Weights of a small transformer language model.
Architecture: no biases in attention or MLP, untied embeddings, normalized queries and keys, some layers without positions, some layers without attention, gated attention, exclusive self-attention, capped logits.
Each number is 50 + 10 x the weight over its row's rms, rounded and kept within 0 to 99. Layers, rows and columns count from 0. The size before them is the row's rms in percent of the matrix's.

# layer 5 MLP down (transposed), 2560x640, rms 0.0331, rows 492-519, columns 256-383
097:38 34 35 47 40 65 32 57 67 47 44 69 60 66 48 60 41 62 57 50 49 58 66 46 49 43 28 39 48 77 51 38 41 52 47 58 44 37 56 57 68 51 44 34 51 46 67 54 54 60 60 40 47 50 47 43 53 32 48 52 43 42 39 55 48 33 62 52 58 48 53 41 52 59 55 45 74 54 66 62 65 62 45 39 49 46 45 50 61 35 40 27 52 68 48 46 56 63 52 51 59 46 50 45 28 26 52 62 56 55 37 48 55 50 70 38 54 60 40 35 53 61 53 56 50 50 51 52
102:54 49 36 66 51 60 55 61 41 53 50 52 44 56 54 37 35 50 67 42 51 36 53 54 62 56 43 43 61 43 56 65 50 64 45 59 43 42 58 43 59 41 47 53 57 61 51 50 57 47 46 42 54 53 58 47 43 43 40 55 60 31 58 58 46 38 51 48 56 59 53 54 40 67 52 48 68 49 61 57 50 48 60 48 41 53 55 32 55 58 35 38 52 36 39 46 52 48 50 29 34 30 50 49 65 58 61 40 43 39 49 55 33 45 44 47 50 65 44 54 52 57 72 31 58 43 38 59
093:47 32 55 29 53 48 51 66 49 46 46 54 55 31 50 48 60 48 56 26 46 35 59 50 67 68 62 51 71 64 65 58 54 44 69 34 44 61 51 51 39 54 56 45 55 48 40 57 45 30 55 42 43 45 44 53 42 46 81 44 47 53 44 50 42 64 67 54 50 68 56 27 35 43 55 51 50 47 50 59 52 52 64 60 72 48 67 46 53 63 44 46 44 70 55 54 48 67 56 66 53 46 50 60 43 66 49 56 33 51 54 36 61 45 44 33 53 50 67 45 64 62 58 59 40 56 54 63
101:33 52 48 37 62 41 60 50 54 57 51 42 46 43 50 60 48 46 46 47 40 57 66 40 61 53 58 45 46 47 33 42 64 56 54 57 77 49 47 52 52 37 63 42 49 51 57 48 43 47 37 53 44 42 54 61 19 44 63 41 34 38 44 53 35 60 64 54 44 47 50 44 49 46 43 62 28 65 36 52 47 35 69 49 46 61 58 36 56 51 32 49 51 55 64 51 61 46 56 50 50 49 37 54 44 58 44 36 40 54 56 29 49 56 52 68 44 40 45 33 63 38 46 35 54 67 51 58
101:47 62 51 34 28 50 43 53 55 50 24 37 32 55 60 43 71 51 54 37 54 53 47 62 65 52 55 41 54 43 54 64 50 48 56 48 70 68 43 43 55 62 60 46 24 56 42 28 49 38 49 50 57 43 33 52 59 44 35 49 49 49 56 37 39 37 57 48 68 45 49 66 54 59 59 70 33 40 65 55 46 54 55 51 52 66 42 53 65 52 29 65 46 52 69 46 29 35 38 57 31 44 51 52 67 54 60 53 51 41 44 37 33 31 71 46 44 61 52 44 34 63 39 43 55 51 49 39
098:28 45 57 54 60 47 60 50 45 33 45 57 63 44 51 53 41 36 49 43 54 63 53 54 53 51 61 54 55 70 39 55 48 71 58 45 47 60 48 55 45 54 56 27 52 32 59 49 44 74 43 41 63 51 34 53 50 49 37 49 48 40 52 40 51 43 56 58 45 65 39 53 43 46 56 43 68 50 59 38 56 65 40 56 54 60 51 55 56 54 39 47 43 57 44 60 40 69 53 49 50 49 59 43 51 57 55 55 48 52 51 47 40 47 58 46 49 48 34 25 77 39 35 53 43 47 48 55
102:45 39 37 27 57 44 44 54 42 49 44 34 49 71 68 50 48 74 39 66 45 49 49 57 45 46 56 32 57 59 44 34 41 44 69 42 62 53 54 37 59 59 34 61 59 64 45 70 54 59 60 52 57 52 50 38 34 53 60 46 63 46 45 62 42 50 53 43 51 54 58 63 38 24 56 65 43 42 36 60 58 57 42 32 53 54 56 61 55 55 43 50 46 49 47 55 51 43 78 56 48 43 33 49 51 38 62 61 55 43 47 65 64 51 70 39 62 52 49 52 46 65 51 58 59 46 41 64
105:36 52 43 48 50 61 69 52 58 31 55 30 57 31 35 51 71 57 45 47 52 49 48 55 40 47 45 36 44 75 46 40 49 73 53 57 56 48 39 53 66 56 55 54 58 44 38 67 50 45 16 45 44 37 44 45 47 58 51 50 55 43 33 63 62 61 65 43 64 54 50 33 59 47 42 45 51 48 64 42 53 40 45 53 45 41 31 54 49 58 36 47 61 52 73 57 47 54 58 64 23 58 55 49 51 50 48 45 52 36 48 40 59 53 51 46 47 40 50 33 51 58 40 43 51 51 47 41
100:50 40 41 56 36 63 55 47 59 46 58 53 36 36 53 66 49 36 66 35 37 66 43 51 44 58 45 48 59 34 38 45 53 34 44 54 60 45 75 37 55 44 52 34 64 52 53 48 53 58 37 54 48 58 18 52 39 44 44 53 42 54 67 42 46 55 48 36 55 71 55 60 45 41 53 50 48 50 49 22 50 44 37 49 50 53 77 57 77 69 55 63 59 37 43 74 29 45 57 76 51 67 38 51 45 62 55 63 64 51 56 25 51 52 67 50 42 60 59 57 46 47 57 46 53 48 53 48
100:43 47 45 54 61 50 34 43 67 52 63 56 60 46 42 53 50 59 52 58 34 35 51 48 42 56 53 52 44 50 44 53 54 51 54 33 79 51 43 41 51 60 43 53 59 67 30 74 55 42 52 60 54 47 51 44 43 55 40 65 43 44 51 72 44 61 46 24 48 43 44 25 44 39 48 60 58 46 41 55 39 41 66 51 47 42 49 72 27 53 54 49 53 39 41 36 45 36 45 31 40 55 34 38 50 38 62 38 69 54 49 51 64 60 43 50 65 58 55 17 52 54 48 58 35 47 60 48
092:50 45 45 53 36 41 59 49 44 47 57 52 69 54 54 43 41 65 54 44 50 52 49 47 25 51 52 44 40 56 58 54 41 11 48 34 39 64 49 43 27 54 64 58 59 58 49 53 38 46 46 37 58 29 48 63 51 49 32 42 44 49 50 49 56 41 46 46 33 58 55 38 52 56 40 43 50 40 15 44 42 49 51 51 43 51 44 42 37 48 45 43 32 43 40 47 55 62 43 43 48 56 38 54 36 54 59 49 64 61 50 58 37 54 54 48 51 36 58 62 50 49 59 51 56 53 43 51
095:50 45 41 37 72 54 46 55 53 64 49 49 42 41 69 72 36 55 52 68 47 58 69 74 46 31 47 56 66 64 46 62 46 44 57 54 64 47 39 55 29 57 52 59 44 46 33 62 51 44 45 66 51 59 53 51 49 47 56 58 52 54 60 57 46 57 51 48 47 51 46 44 67 36 45 73 65 38 58 47 53 39 48 60 66 66 52 48 48 47 46 25 57 57 42 51 52 39 67 63 57 49 42 66 60 56 28 45 48 46 45 48 44 37 38 48 43 54 29 57 34 51 61 53 59 51 68 45
098:54 48 33 45 45 57 48 42 42 38 33 53 39 45 62 58 51 40 43 51 53 55 58 67 82 45 49 39 62 37 51 83 51 37 47 48 43 47 52 48 52 32 61 55 48 58 64 54 60 32 42 27 45 50 60 48 72 46 44 36 57 51 51 57 50 23 53 49 56 54 54 50 47 67 54 59 44 56 50 53 30 51 59 35 60 61 57 54 54 59 49 50 33 53 37 53 54 46 42 54 59 45 35 45 44 33 48 55 67 46 51 40 30 43 63 66 48 49 48 55 40 65 54 51 71 37 46 57
101:38 48 59 34 59 39 62 37 46 59 62 45 45 45 41 62 42 55 25 55 43 57 33 38 35 39 47 53 42 57 45 76 30 54 49 51 35 55 54 32 50 43 58 45 53 50 46 68 39 38 47 33 45 41 63 47 44 47 31 61 47 50 38 55 51 56 56 42 29 57 51 51 50 59 30 58 63 63 48 45 39 38 57 46 53 46 62 53 30 53 64 61 49 53 50 54 56 42 42 58 58 55 48 45 44 53 64 46 51 58 54 48 47 51 51 67 49 43 50 61 47 57 63 49 49 62 64 56
099:64 56 43 48 54 40 44 50 54 47 41 38 36 39 36 56 57 56 33 52 47 75 65 82 63 69 26 51 60 38 53 38 49 55 60 41 46 58 52 54 57 59 62 56 49 44 39 46 40 52 54 52 61 70 31 40 52 42 45 45 73 48 71 60 42 47 51 65 49 46 56 55 36 37 37 34 52 65 37 38 30 46 59 53 39 40 47 45 43 43 63 59 67 71 44 60 35 43 42 48 77 44 40 34 60 60 61 70 50 41 56 43 43 54 53 46 54 54 73 45 54 58 56 41 58 45 55 61
096:46 62 54 41 46 47 42 42 54 47 37 38 64 35 55 45 41 46 40 44 36 57 63 39 36 46 33 48 42 65 48 51 42 38 50 44 42 51 47 50 37 56 66 38 58 49 53 55 47 47 56 40 57 70 51 42 47 36 45 42 26 37 51 45 59 56 55 39 35 40 67 48 64 44 69 53 50 52 67 45 52 50 57 55 39 42 47 46 52 56 38 49 64 57 50 48 53 41 47 42 36 30 42 43 50 39 37 55 41 44 66 54 62 54 59 39 70 35 54 43 37 58 80 59 42 45 58 44
100:50 52 51 47 32 51 51 39 52 44 52 51 67 47 54 47 45 53 54 38 52 52 85 46 41 69 50 63 53 62 40 69 43 49 41 53 39 43 47 50 48 54 49 42 65 58 43 49 37 49 49 55 44 51 45 67 41 42 43 49 63 29 58 45 58 50 77 69 48 52 52 66 70 50 62 56 60 44 50 43 47 63 54 46 48 55 60 63 41 37 51 56 55 48 41 60 54 47 43 49 71 48 66 49 44 47 52 59 57 44 63 48 46 46 52 56 34 46 72 69 47 42 53 38 61 54 28 50
102:53 50 55 54 47 64 61 53 67 51 28 35 61 47 63 55 60 59 30 44 58 56 44 49 55 60 62 58 65 44 55 46 51 50 60 45 49 42 50 54 54 58 61 43 55 36 41 50 42 55 54 64 54 65 40 60 51 46 54 50 63 60 41 41 21 69 36 38 58 25 55 49 58 47 48 43 56 40 56 49 57 43 49 57 43 55 66 53 49 68 59 66 51 50 48 50 52 51 53 57 48 46 36 65 38 51 60 60 47 47 51 63 40 33 55 40 47 50 58 56 64 53 57 36 50 60 57 57
099:56 52 61 54 52 53 54 48 51 44 42 57 30 45 55 46 46 60 64 52 38 46 41 35 38 59 53 51 57 54 41 55 46 34 41 58 45 65 53 53 56 61 51 52 48 50 61 43 48 56 60 48 72 61 57 67 53 50 55 59 57 67 51 52 41 57 32 45 47 47 50 45 46 47 44 53 54 35 58 43 43 44 53 46 48 41 42 73 73 56 47 51 41 49 55 41 49 42 51 48 53 55 45 40 56 36 55 55 48 47 40 75 57 47 49 47 49 62 59 39 59 37 55 57 78 37 36 51
102:35 43 31 35 57 57 58 60 30 51 60 55 31 55 57 60 43 58 53 61 47 63 62 34 60 42 47 54 50 59 59 61 49 42 40 53 52 39 54 59 60 52 53 46 49 53 52 58 56 55 61 46 58 52 23 53 39 69 47 44 66 52 53 55 57 55 55 53 58 32 37 42 61 46 58 47 62 46 44 58 40 67 44 50 55 54 40 43 59 52 69 44 36 47 50 52 47 65 40 43 51 30 62 59 37 44 46 51 59 67 52 40 49 70 43 56 59 41 49 41 52 46 42 37 31 58 68 65
102:34 52 56 46 59 40 49 62 49 40 58 60 56 37 48 41 57 42 35 62 74 36 42 59 44 52 56 63 45 54 46 55 52 72 59 37 44 47 56 39 42 72 44 50 44 59 53 42 46 61 54 57 45 56 42 61 33 63 37 54 45 59 61 49 52 49 56 57 52 53 47 52 53 45 48 47 51 46 61 46 52 53 62 56 37 59 39 57 44 54 31 51 57 63 35 60 40 48 43 55 48 42 65 52 32 36 43 52 47 44 55 56 43 57 38 63 60 59 42 59 58 56 44 58 30 47 27 55
102:44 51 62 57 59 57 55 48 36 63 52 48 57 69 46 50 68 56 52 49 35 56 47 47 72 43 47 44 65 58 51 49 36 63 28 57 66 37 53 44 44 42 51 47 42 46 44 55 71 50 41 52 49 52 51 45 50 66 62 38 57 47 56 53 54 42 49 52 38 46 53 52 60 60 53 34 64 56 61 58 33 64 40 62 51 40 53 38 37 53 48 50 62 46 49 52 36 51 52 58 47 42 52 53 30 48 54 52 50 43 69 58 49 42 58 51 68 50 39 74 65 50 53 61 38 63 49 40
104:42 30 53 46 57 68 50 29 40 65 70 46 65 56 47 50 54 39 53 54 55 41 56 63 49 57 40 74 45 59 53 48 64 51 42 50 38 37 56 43 50 50 44 44 47 30 54 50 47 62 52 61 40 51 68 46 47 51 46 58 42 40 36 60 45 47 59 57 62 43 54 35 50 57 68 53 49 41 48 61 63 61 50 49 39 45 43 40 52 28 60 50 39 41 43 54 65 50 47 49 48 46 54 46 56 33 54 54 44 59 48 46 64 55 42 63 21 39 65 24 49 33 50 57 44 56 19 43
101:40 53 47 41 62 39 66 40 32 44 51 46 57 67 50 25 50 58 59 57 51 53 37 34 47 59 64 32 41 57 50 78 48 48 56 45 42 59 52 52 68 54 46 38 59 74 59 43 44 67 59 42 44 49 56 54 33 59 51 64 52 45 54 46 67 45 69 53 46 35 34 49 60 41 61 49 59 59 51 52 53 48 52 65 48 50 40 50 54 63 42 51 46 67 54 42 51 50 40 53 47 49 45 48 40 45 40 32 51 56 47 42 39 63 49 54 61 44 38 43 52 46 73 60 51 62 27 38
092:68 40 52 63 53 56 43 40 61 64 46 52 60 55 50 42 50 58 47 46 59 48 36 54 47 36 48 47 55 48 37 53 53 63 42 44 59 46 42 49 45 36 44 32 58 44 49 53 49 39 45 59 23 60 44 66 65 67 43 52 55 51 46 52 41 34 55 68 50 58 43 52 44 63 65 64 51 55 51 61 59 64 51 52 50 64 55 58 42 46 59 49 38 50 42 38 61 47 61 34 31 81 36 60 39 54 62 48 39 47 66 58 68 39 68 43 63 47 24 84 55 56 50 49 56 54 52 53
104:55 58 49 64 61 51 47 63 37 57 71 49 60 53 60 44 63 67 51 36 56 44 47 53 48 56 38 47 43 54 54 62 47 61 58 38 45 48 65 56 43 61 56 50 38 61 37 41 42 59 64 46 66 54 52 47 62 68 35 45 54 58 40 50 55 47 60 53 42 60 53 44 53 70 44 33 46 51 48 64 63 62 49 47 32 66 36 64 45 51 53 42 55 53 39 42 23 45 59 54 41 37 42 60 57 34 58 66 37 59 52 62 43 45 55 35 33 33 50 73 48 34 48 50 28 47 50 53
098:47 68 65 34 36 41 47 57 67 38 45 41 57 54 55 31 47 54 57 43 73 47 75 55 55 44 29 64 61 50 68 62 68 45 67 47 44 52 53 52 57 52 49 59 66 36 43 45 48 42 49 69 51 59 33 40 46 55 43 69 34 41 37 48 52 46 54 39 74 57 46 49 45 44 43 44 56 49 60 54 37 51 41 47 51 54 25 61 50 68 64 44 63 45 50 49 42 49 64 64 44 57 45 40 58 51 59 35 61 47 46 56 48 55 56 35 45 40 55 41 53 59 46 57 40 38 50 53
098:64 67 52 54 46 53 46 48 42 36 49 65 57 56 48 45 43 56 47 46 32 45 45 62 50 43 70 58 51 60 28 49 54 44 57 47 56 51 44 51 35 57 43 42 49 46 39 57 54 54 53 33 47 43 67 43 71 70 40 69 50 42 43 46 55 27 55 47 53 63 45 41 48 51 43 67 32 48 42 52 43 46 39 47 54 53 49 50 54 40 39 55 44 61 56 38 65 33 57 59 56 46 61 60 53 61 46 35 41 55 39 45 61 47 57 36 43 66 65 54 56 27 47 52 28 55 37 47
# layer 5 MLP up, 2560x640, rms 0.0381, rows 493-519, columns 256-383
101:54 47 37 51 45 56 30 64 55 53 47 45 34 50 53 46 36 49 42 61 37 58 44 55 50 41 52 57 55 45 64 57 48 46 49 34 45 49 57 40 39 44 47 60 49 55 50 51 45 32 65 59 64 59 60 42 61 39 49 44 71 40 52 63 42 43 50 53 57 34 45 60 51 47 54 41 54 40 60 52 71 50 35 67 69 54 54 46 52 19 55 36 44 59 31 50 70 59 48 48 53 36 46 45 44 75 74 41 57 51 71 57 71 55 57 33 51 51 60 55 48 43 54 58 60 46 67 38
091:29 47 49 50 50 55 56 61 45 63 43 34 64 56 39 51 46 43 40 44 21 42 53 52 38 50 48 61 62 45 49 40 73 42 52 50 33 39 58 43 51 51 41 35 48 66 65 27 50 56 55 64 44 55 49 58 48 42 45 57 51 43 44 63 61 61 56 43 38 67 32 34 51 50 51 54 44 40 42 51 70 75 47 50 46 65 49 67 55 52 54 12 44 47 47 72 45 50 43 38 47 47 59 68 47 67 60 56 50 62 55 56 53 54 32 52 63 40 55 60 47 41 51 53 66 45 48 49
103:37 59 27 32 75 47 49 38 46 45 47 51 48 38 71 42 52 53 62 68 31 60 49 37 46 49 59 61 48 51 53 36 61 56 37 40 74 56 47 55 53 48 41 52 53 48 58 49 43 47 49 59 45 56 37 66 28 53 33 35 32 49 28 63 44 54 62 55 39 46 46 64 52 39 19 41 45 39 60 45 65 42 53 46 51 54 80 61 49 58 51 62 63 69 55 64 60 48 63 43 56 56 39 57 54 58 50 60 66 42 52 62 48 58 52 61 53 40 48 60 57 39 49 50 46 63 32 67
101:44 37 63 46 47 53 56 59 64 49 23 53 62 52 60 54 55 56 53 46 45 54 62 39 57 56 47 37 62 28 37 46 37 43 35 69 56 42 45 49 67 40 50 47 49 56 52 49 53 57 36 57 45 40 64 73 48 70 34 54 54 44 65 50 55 58 44 40 49 63 51 46 44 58 46 54 38 44 64 59 53 43 65 45 52 55 47 44 62 59 36 54 62 58 65 66 60 57 75 55 58 37 56 55 59 47 54 62 63 45 46 48 35 36 58 45 46 54 36 45 33 46 44 45 61 45 50 43
097:47 44 55 60 55 45 55 25 61 51 57 49 43 56 41 44 59 45 49 60 49 69 53 50 63 48 64 87 44 46 58 38 44 57 56 45 55 45 49 64 38 51 39 54 66 65 46 38 34 52 55 61 68 50 45 63 61 58 52 41 56 39 43 27 65 58 61 44 56 70 50 58 57 49 41 48 61 51 66 56 52 72 48 48 60 34 51 41 50 39 56 57 51 36 52 46 45 48 65 44 46 49 55 41 63 45 39 38 50 41 49 59 28 48 23 47 47 26 70 40 55 55 41 70 39 56 67 37
102:46 46 43 40 46 59 43 57 50 46 57 33 40 55 65 33 50 58 46 48 58 51 42 55 53 32 65 37 65 43 41 36 61 52 53 57 47 40 64 45 60 48 18 47 75 32 54 57 51 51 48 39 63 58 40 49 39 53 59 65 50 56 43 41 43 53 46 47 61 58 67 69 39 57 66 48 52 64 60 45 54 53 66 48 36 59 43 60 47 40 66 58 55 48 55 59 46 48 69 55 52 60 35 46 64 71 45 52 59 50 25 45 39 33 54 49 42 58 60 50 67 47 59 52 42 56 47 48
105:55 29 37 60 41 55 44 50 55 43 51 56 42 54 46 54 47 33 53 60 39 31 50 35 61 41 47 44 47 34 48 40 48 54 33 42 56 53 50 27 38 41 37 53 65 47 62 54 52 65 55 38 48 64 47 42 63 53 48 43 51 49 53 40 61 65 51 49 71 50 45 44 66 52 40 44 49 66 64 47 55 63 51 66 62 52 46 60 56 51 44 36 74 57 50 47 55 58 38 37 33 52 55 54 66 40 50 42 47 33 49 41 50 33 43 44 53 40 53 55 56 39 73 57 40 57 42 31
099:60 42 40 53 47 51 54 45 59 51 40 40 61 47 39 32 59 32 68 31 43 55 63 45 39 33 60 41 57 54 29 52 48 55 46 48 63 37 59 52 54 43 38 45 50 53 42 65 47 54 32 43 60 42 46 58 51 40 36 40 49 46 49 56 40 53 72 31 48 34 44 30 36 53 64 36 50 44 56 37 58 46 60 34 66 38 48 47 43 64 34 33 51 51 42 56 37 55 45 43 47 50 64 38 56 59 40 60 46 52 43 35 55 39 51 44 47 69 43 53 32 46 61 47 57 29 62 34
097:44 53 52 43 52 73 67 74 64 51 46 43 43 48 50 41 49 57 55 43 44 44 53 46 56 56 50 43 53 46 28 24 54 45 57 53 32 35 49 53 55 54 40 48 47 29 59 51 52 55 37 52 54 57 59 61 48 47 49 42 46 39 41 54 57 61 72 49 66 57 53 67 51 31 34 36 41 67 65 44 54 50 63 53 45 68 58 66 47 36 38 34 57 70 54 44 38 57 70 66 65 40 70 55 55 50 45 43 45 61 60 52 62 56 55 52 38 60 57 42 46 35 67 54 58 66 57 60
092:51 58 53 34 47 60 37 54 52 43 53 45 55 61 55 34 55 51 58 49 42 30 45 59 73 48 49 47 60 43 37 46 59 55 54 39 61 51 60 42 43 54 36 44 61 36 68 56 52 36 51 66 59 52 58 46 51 49 55 58 54 36 44 44 50 58 46 59 57 53 46 53 59 51 45 64 49 50 56 68 56 34 39 22 55 33 53 53 42 39 47 39 50 44 52 42 54 43 58 54 46 39 47 67 56 52 48 59 52 55 50 62 43 49 21 68 41 51 66 57 49 64 36 54 40 61 46 51
096:45 70 76 31 48 56 65 57 48 48 51 56 62 60 54 48 48 63 49 64 51 58 51 40 56 54 55 61 54 40 50 44 58 44 39 60 53 44 39 65 61 41 40 52 52 66 57 65 41 60 39 51 54 54 51 41 64 36 48 46 62 68 38 40 55 70 50 47 57 72 45 48 51 44 47 42 52 41 61 42 57 52 50 64 49 45 52 57 55 53 63 40 57 65 49 51 35 61 47 44 53 39 61 53 52 77 48 54 79 52 54 68 55 48 42 30 31 60 49 47 51 64 29 35 57 59 58 34
097:48 54 55 57 59 47 51 57 38 41 54 47 58 80 52 39 50 40 46 50 69 52 44 38 49 29 57 63 43 57 52 39 44 45 34 46 52 33 60 46 59 63 51 44 63 54 38 44 58 44 47 45 37 48 20 49 39 60 57 39 58 27 31 40 51 49 43 46 36 46 69 68 57 30 56 51 63 51 68 39 63 53 37 53 39 39 39 50 41 51 53 55 71 48 66 34 41 49 73 51 77 46 45 48 50 58 54 44 58 57 75 67 50 59 62 45 38 54 52 49 61 39 37 59 47 56 61 43
102:46 43 47 56 65 40 48 60 62 53 48 45 59 31 58 61 59 56 60 74 52 55 52 29 70 57 51 46 49 31 39 39 42 54 46 56 59 51 50 56 41 52 51 67 53 39 61 46 66 55 46 55 78 65 60 46 57 58 59 30 77 46 50 42 71 62 75 64 45 56 74 41 49 47 47 43 27 47 53 37 48 48 40 53 74 63 44 52 43 58 52 42 46 37 49 45 47 38 58 43 28 54 54 53 44 63 35 58 41 64 52 60 43 42 30 29 46 56 29 60 45 35 43 50 70 49 55 43
098:56 39 45 47 40 52 59 43 48 51 53 64 25 57 58 41 34 46 33 57 41 51 37 57 42 28 38 65 51 42 45 57 65 46 54 48 50 48 63 47 43 37 42 62 64 67 38 50 54 32 48 48 49 63 50 34 29 44 57 60 48 46 71 19 28 60 61 54 58 43 60 63 42 58 33 56 59 53 45 67 44 57 36 46 45 52 36 40 51 50 67 33 73 47 35 53 40 61 53 53 60 45 47 59 43 40 45 58 49 53 50 66 60 61 48 34 37 58 47 53 48 60 50 53 52 57 37 52
097:54 42 50 59 46 45 58 55 29 42 58 55 37 64 53 39 47 59 39 57 26 55 53 70 46 50 49 59 46 54 36 51 52 74 45 57 47 63 54 29 50 47 40 64 51 66 41 42 50 55 37 53 71 73 41 60 41 51 34 61 44 55 41 39 45 47 50 47 61 59 67 57 55 59 53 61 55 55 41 40 46 61 44 48 26 36 49 63 49 63 49 43 53 39 51 41 61 46 34 63 60 61 25 53 59 43 64 53 49 63 19 53 52 54 57 51 30 40 54 56 68 48 51 66 42 49 47 51
098:51 82 48 67 52 51 53 48 55 70 63 43 46 57 49 48 40 39 58 55 45 54 60 67 54 38 68 52 56 50 50 49 63 38 44 37 63 48 46 59 57 41 48 60 58 56 43 41 39 36 41 60 48 58 41 38 48 45 51 59 48 46 64 55 35 47 36 48 38 41 46 77 34 30 54 36 51 31 61 44 41 42 48 42 50 36 49 66 40 49 55 42 44 29 59 50 59 66 36 51 52 45 34 50 55 48 46 45 48 41 58 55 60 50 38 49 48 49 58 54 68 60 52 43 64 46 40 55
102:55 37 35 75 56 63 52 53 44 57 45 37 53 48 45 46 43 59 44 60 53 50 59 63 54 45 50 44 53 45 43 44 43 56 36 49 48 60 61 43 60 51 41 48 55 64 40 61 41 47 55 61 58 53 37 40 37 58 47 67 54 49 52 49 40 64 52 20 49 65 57 48 50 36 68 59 51 52 56 42 57 63 39 58 72 43 57 49 51 71 53 27 75 40 43 44 53 43 55 60 64 64 22 58 36 64 30 63 54 63 55 61 65 55 47 54 54 33 66 65 65 55 43 50 57 61 71 56
096:60 51 49 37 52 50 50 65 45 60 50 59 50 68 56 45 64 49 34 75 34 28 36 37 58 52 54 56 46 45 19 49 41 57 46 49 64 60 62 55 49 42 49 35 36 45 55 55 67 37 34 60 48 45 52 64 50 58 64 42 70 45 32 44 38 70 52 46 53 40 49 44 41 36 42 53 59 35 59 44 56 57 44 49 51 54 51 32 56 38 53 25 53 47 58 37 74 47 40 43 58 60 50 42 62 48 48 45 66 43 47 70 66 56 45 41 43 61 50 54 47 45 53 58 63 37 61 35
104:51 62 44 65 55 65 44 59 62 44 37 50 61 41 63 54 50 51 30 36 63 52 36 59 63 53 50 65 64 44 45 49 41 36 66 39 38 51 49 30 63 53 34 60 51 49 57 44 29 37 46 67 72 52 58 38 65 33 67 64 43 56 56 42 45 57 45 66 59 38 53 59 56 54 33 59 44 56 51 54 52 57 46 42 52 39 48 38 59 48 40 48 45 37 44 59 49 46 34 46 54 41 60 59 46 42 48 45 56 61 55 40 60 27 60 51 70 55 49 54 40 50 39 45 43 67 54 68
103:47 38 43 49 46 63 34 36 56 39 50 45 63 40 40 57 41 51 49 58 53 57 52 41 56 67 66 54 45 42 50 59 32 59 34 55 49 59 41 62 43 25 49 46 51 37 50 49 52 38 41 57 63 38 37 51 45 54 29 45 25 42 32 31 38 59 40 46 36 46 46 60 45 32 44 62 45 41 54 58 48 42 46 52 59 32 58 53 52 42 58 35 51 35 43 44 67 29 64 53 47 46 36 65 44 52 50 60 55 38 49 54 62 47 52 49 49 40 30 59 43 53 55 53 50 36 45 45
100:60 54 51 53 39 56 53 63 56 69 47 47 48 56 54 44 60 70 63 51 45 40 55 39 43 57 67 43 51 38 54 30 50 53 37 58 42 52 51 53 64 48 31 69 54 40 53 64 57 51 46 43 45 37 56 63 49 47 62 55 48 40 61 45 63 47 60 50 64 47 55 37 25 50 55 49 66 64 63 34 54 48 37 51 71 44 41 46 33 45 49 56 51 46 42 48 49 37 51 47 37 44 45 52 57 50 83 49 46 54 49 60 65 50 24 36 40 37 59 64 55 59 54 50 51 53 33 28
102:54 49 31 50 58 56 48 42 54 74 52 57 42 62 38 56 45 59 67 65 43 38 52 51 56 50 53 53 47 46 45 27 64 50 65 53 64 43 49 43 42 54 41 44 52 38 63 40 45 49 46 66 53 62 70 42 33 34 57 52 35 37 39 41 56 57 38 55 44 46 51 58 56 62 32 53 40 61 50 54 57 54 51 49 65 55 52 66 40 50 49 41 51 56 62 49 73 70 68 44 41 48 54 52 69 47 39 59 57 70 54 41 47 40 40 66 49 39 54 46 42 42 55 62 51 59 34 34
101:64 39 63 50 49 60 54 67 47 44 42 49 46 57 45 37 50 47 62 45 41 33 34 41 71 55 57 38 56 50 35 48 54 54 66 37 49 39 53 58 61 49 37 49 48 52 49 52 51 49 49 63 59 72 44 54 59 47 57 61 48 57 62 38 40 45 50 47 41 52 56 49 65 45 56 32 45 51 65 36 52 65 32 58 47 50 44 51 36 55 63 50 66 54 74 43 53 56 57 39 44 49 48 41 66 45 47 51 47 49 64 63 53 47 41 40 57 51 32 39 49 38 62 50 52 62 39 50
087:62 50 45 55 58 41 30 55 46 61 56 61 35 46 51 51 46 46 43 56 58 29 43 53 69 28 36 60 52 52 47 59 61 37 65 48 62 50 60 49 50 47 56 53 63 55 49 52 50 56 39 56 57 53 62 53 47 62 74 46 57 46 47 43 53 79 47 49 52 56 48 53 53 61 44 61 45 49 49 58 63 52 63 49 44 43 41 47 62 56 44 47 63 45 48 56 45 44 39 37 59 45 57 51 55 43 37 36 54 45 46 49 70 60 37 47 56 59 47 29 68 44 42 51 36 40 51 57
107:46 49 68 49 61 58 44 55 48 44 46 39 40 38 53 44 71 31 29 54 58 39 58 65 66 45 53 70 55 43 47 40 46 46 61 50 40 47 53 50 64 51 48 36 43 36 55 58 55 52 55 51 53 66 54 63 45 47 72 45 45 38 45 56 44 44 43 46 50 52 59 58 53 59 49 60 29 56 59 40 51 45 53 55 50 59 40 39 44 49 48 35 76 44 57 39 39 57 44 38 32 39 47 51 51 45 70 43 30 46 42 49 54 20 45 48 54 51 44 54 49 35 61 54 56 40 33 46
094:48 51 41 69 47 38 63 62 42 56 61 53 37 44 33 28 53 44 35 40 46 62 62 45 50 56 50 61 59 60 71 41 53 41 58 60 31 56 53 48 55 47 34 44 52 76 44 36 62 52 58 54 72 59 51 66 56 43 34 56 57 41 37 32 58 54 37 51 42 58 49 50 51 62 64 51 52 63 47 46 46 61 57 47 58 38 52 49 38 55 32 39 50 44 51 53 57 39 41 71 40 38 26 63 44 62 54 48 71 52 41 36 72 42 53 55 48 66 45 36 59 69 61 53 59 38 53 49
097:47 73 42 64 42 58 38 68 58 48 54 59 61 70 65 48 49 48 60 37 50 55 57 54 61 49 36 52 59 46 62 32 57 59 53 49 41 51 48 38 47 52 44 49 52 37 61 37 67 47 50 52 44 61 34 50 41 42 40 25 44 30 47 31 39 59 42 38 55 49 53 41 55 47 60 47 58 47 43 41 46 61 43 55 42 50 60 43 46 56 49 45 50 59 71 54 55 41 32 33 49 55 59 52 47 44 48 49 45 52 54 59 49 32 52 62 40 52 43 43 54 58 51 49 43 42 48 49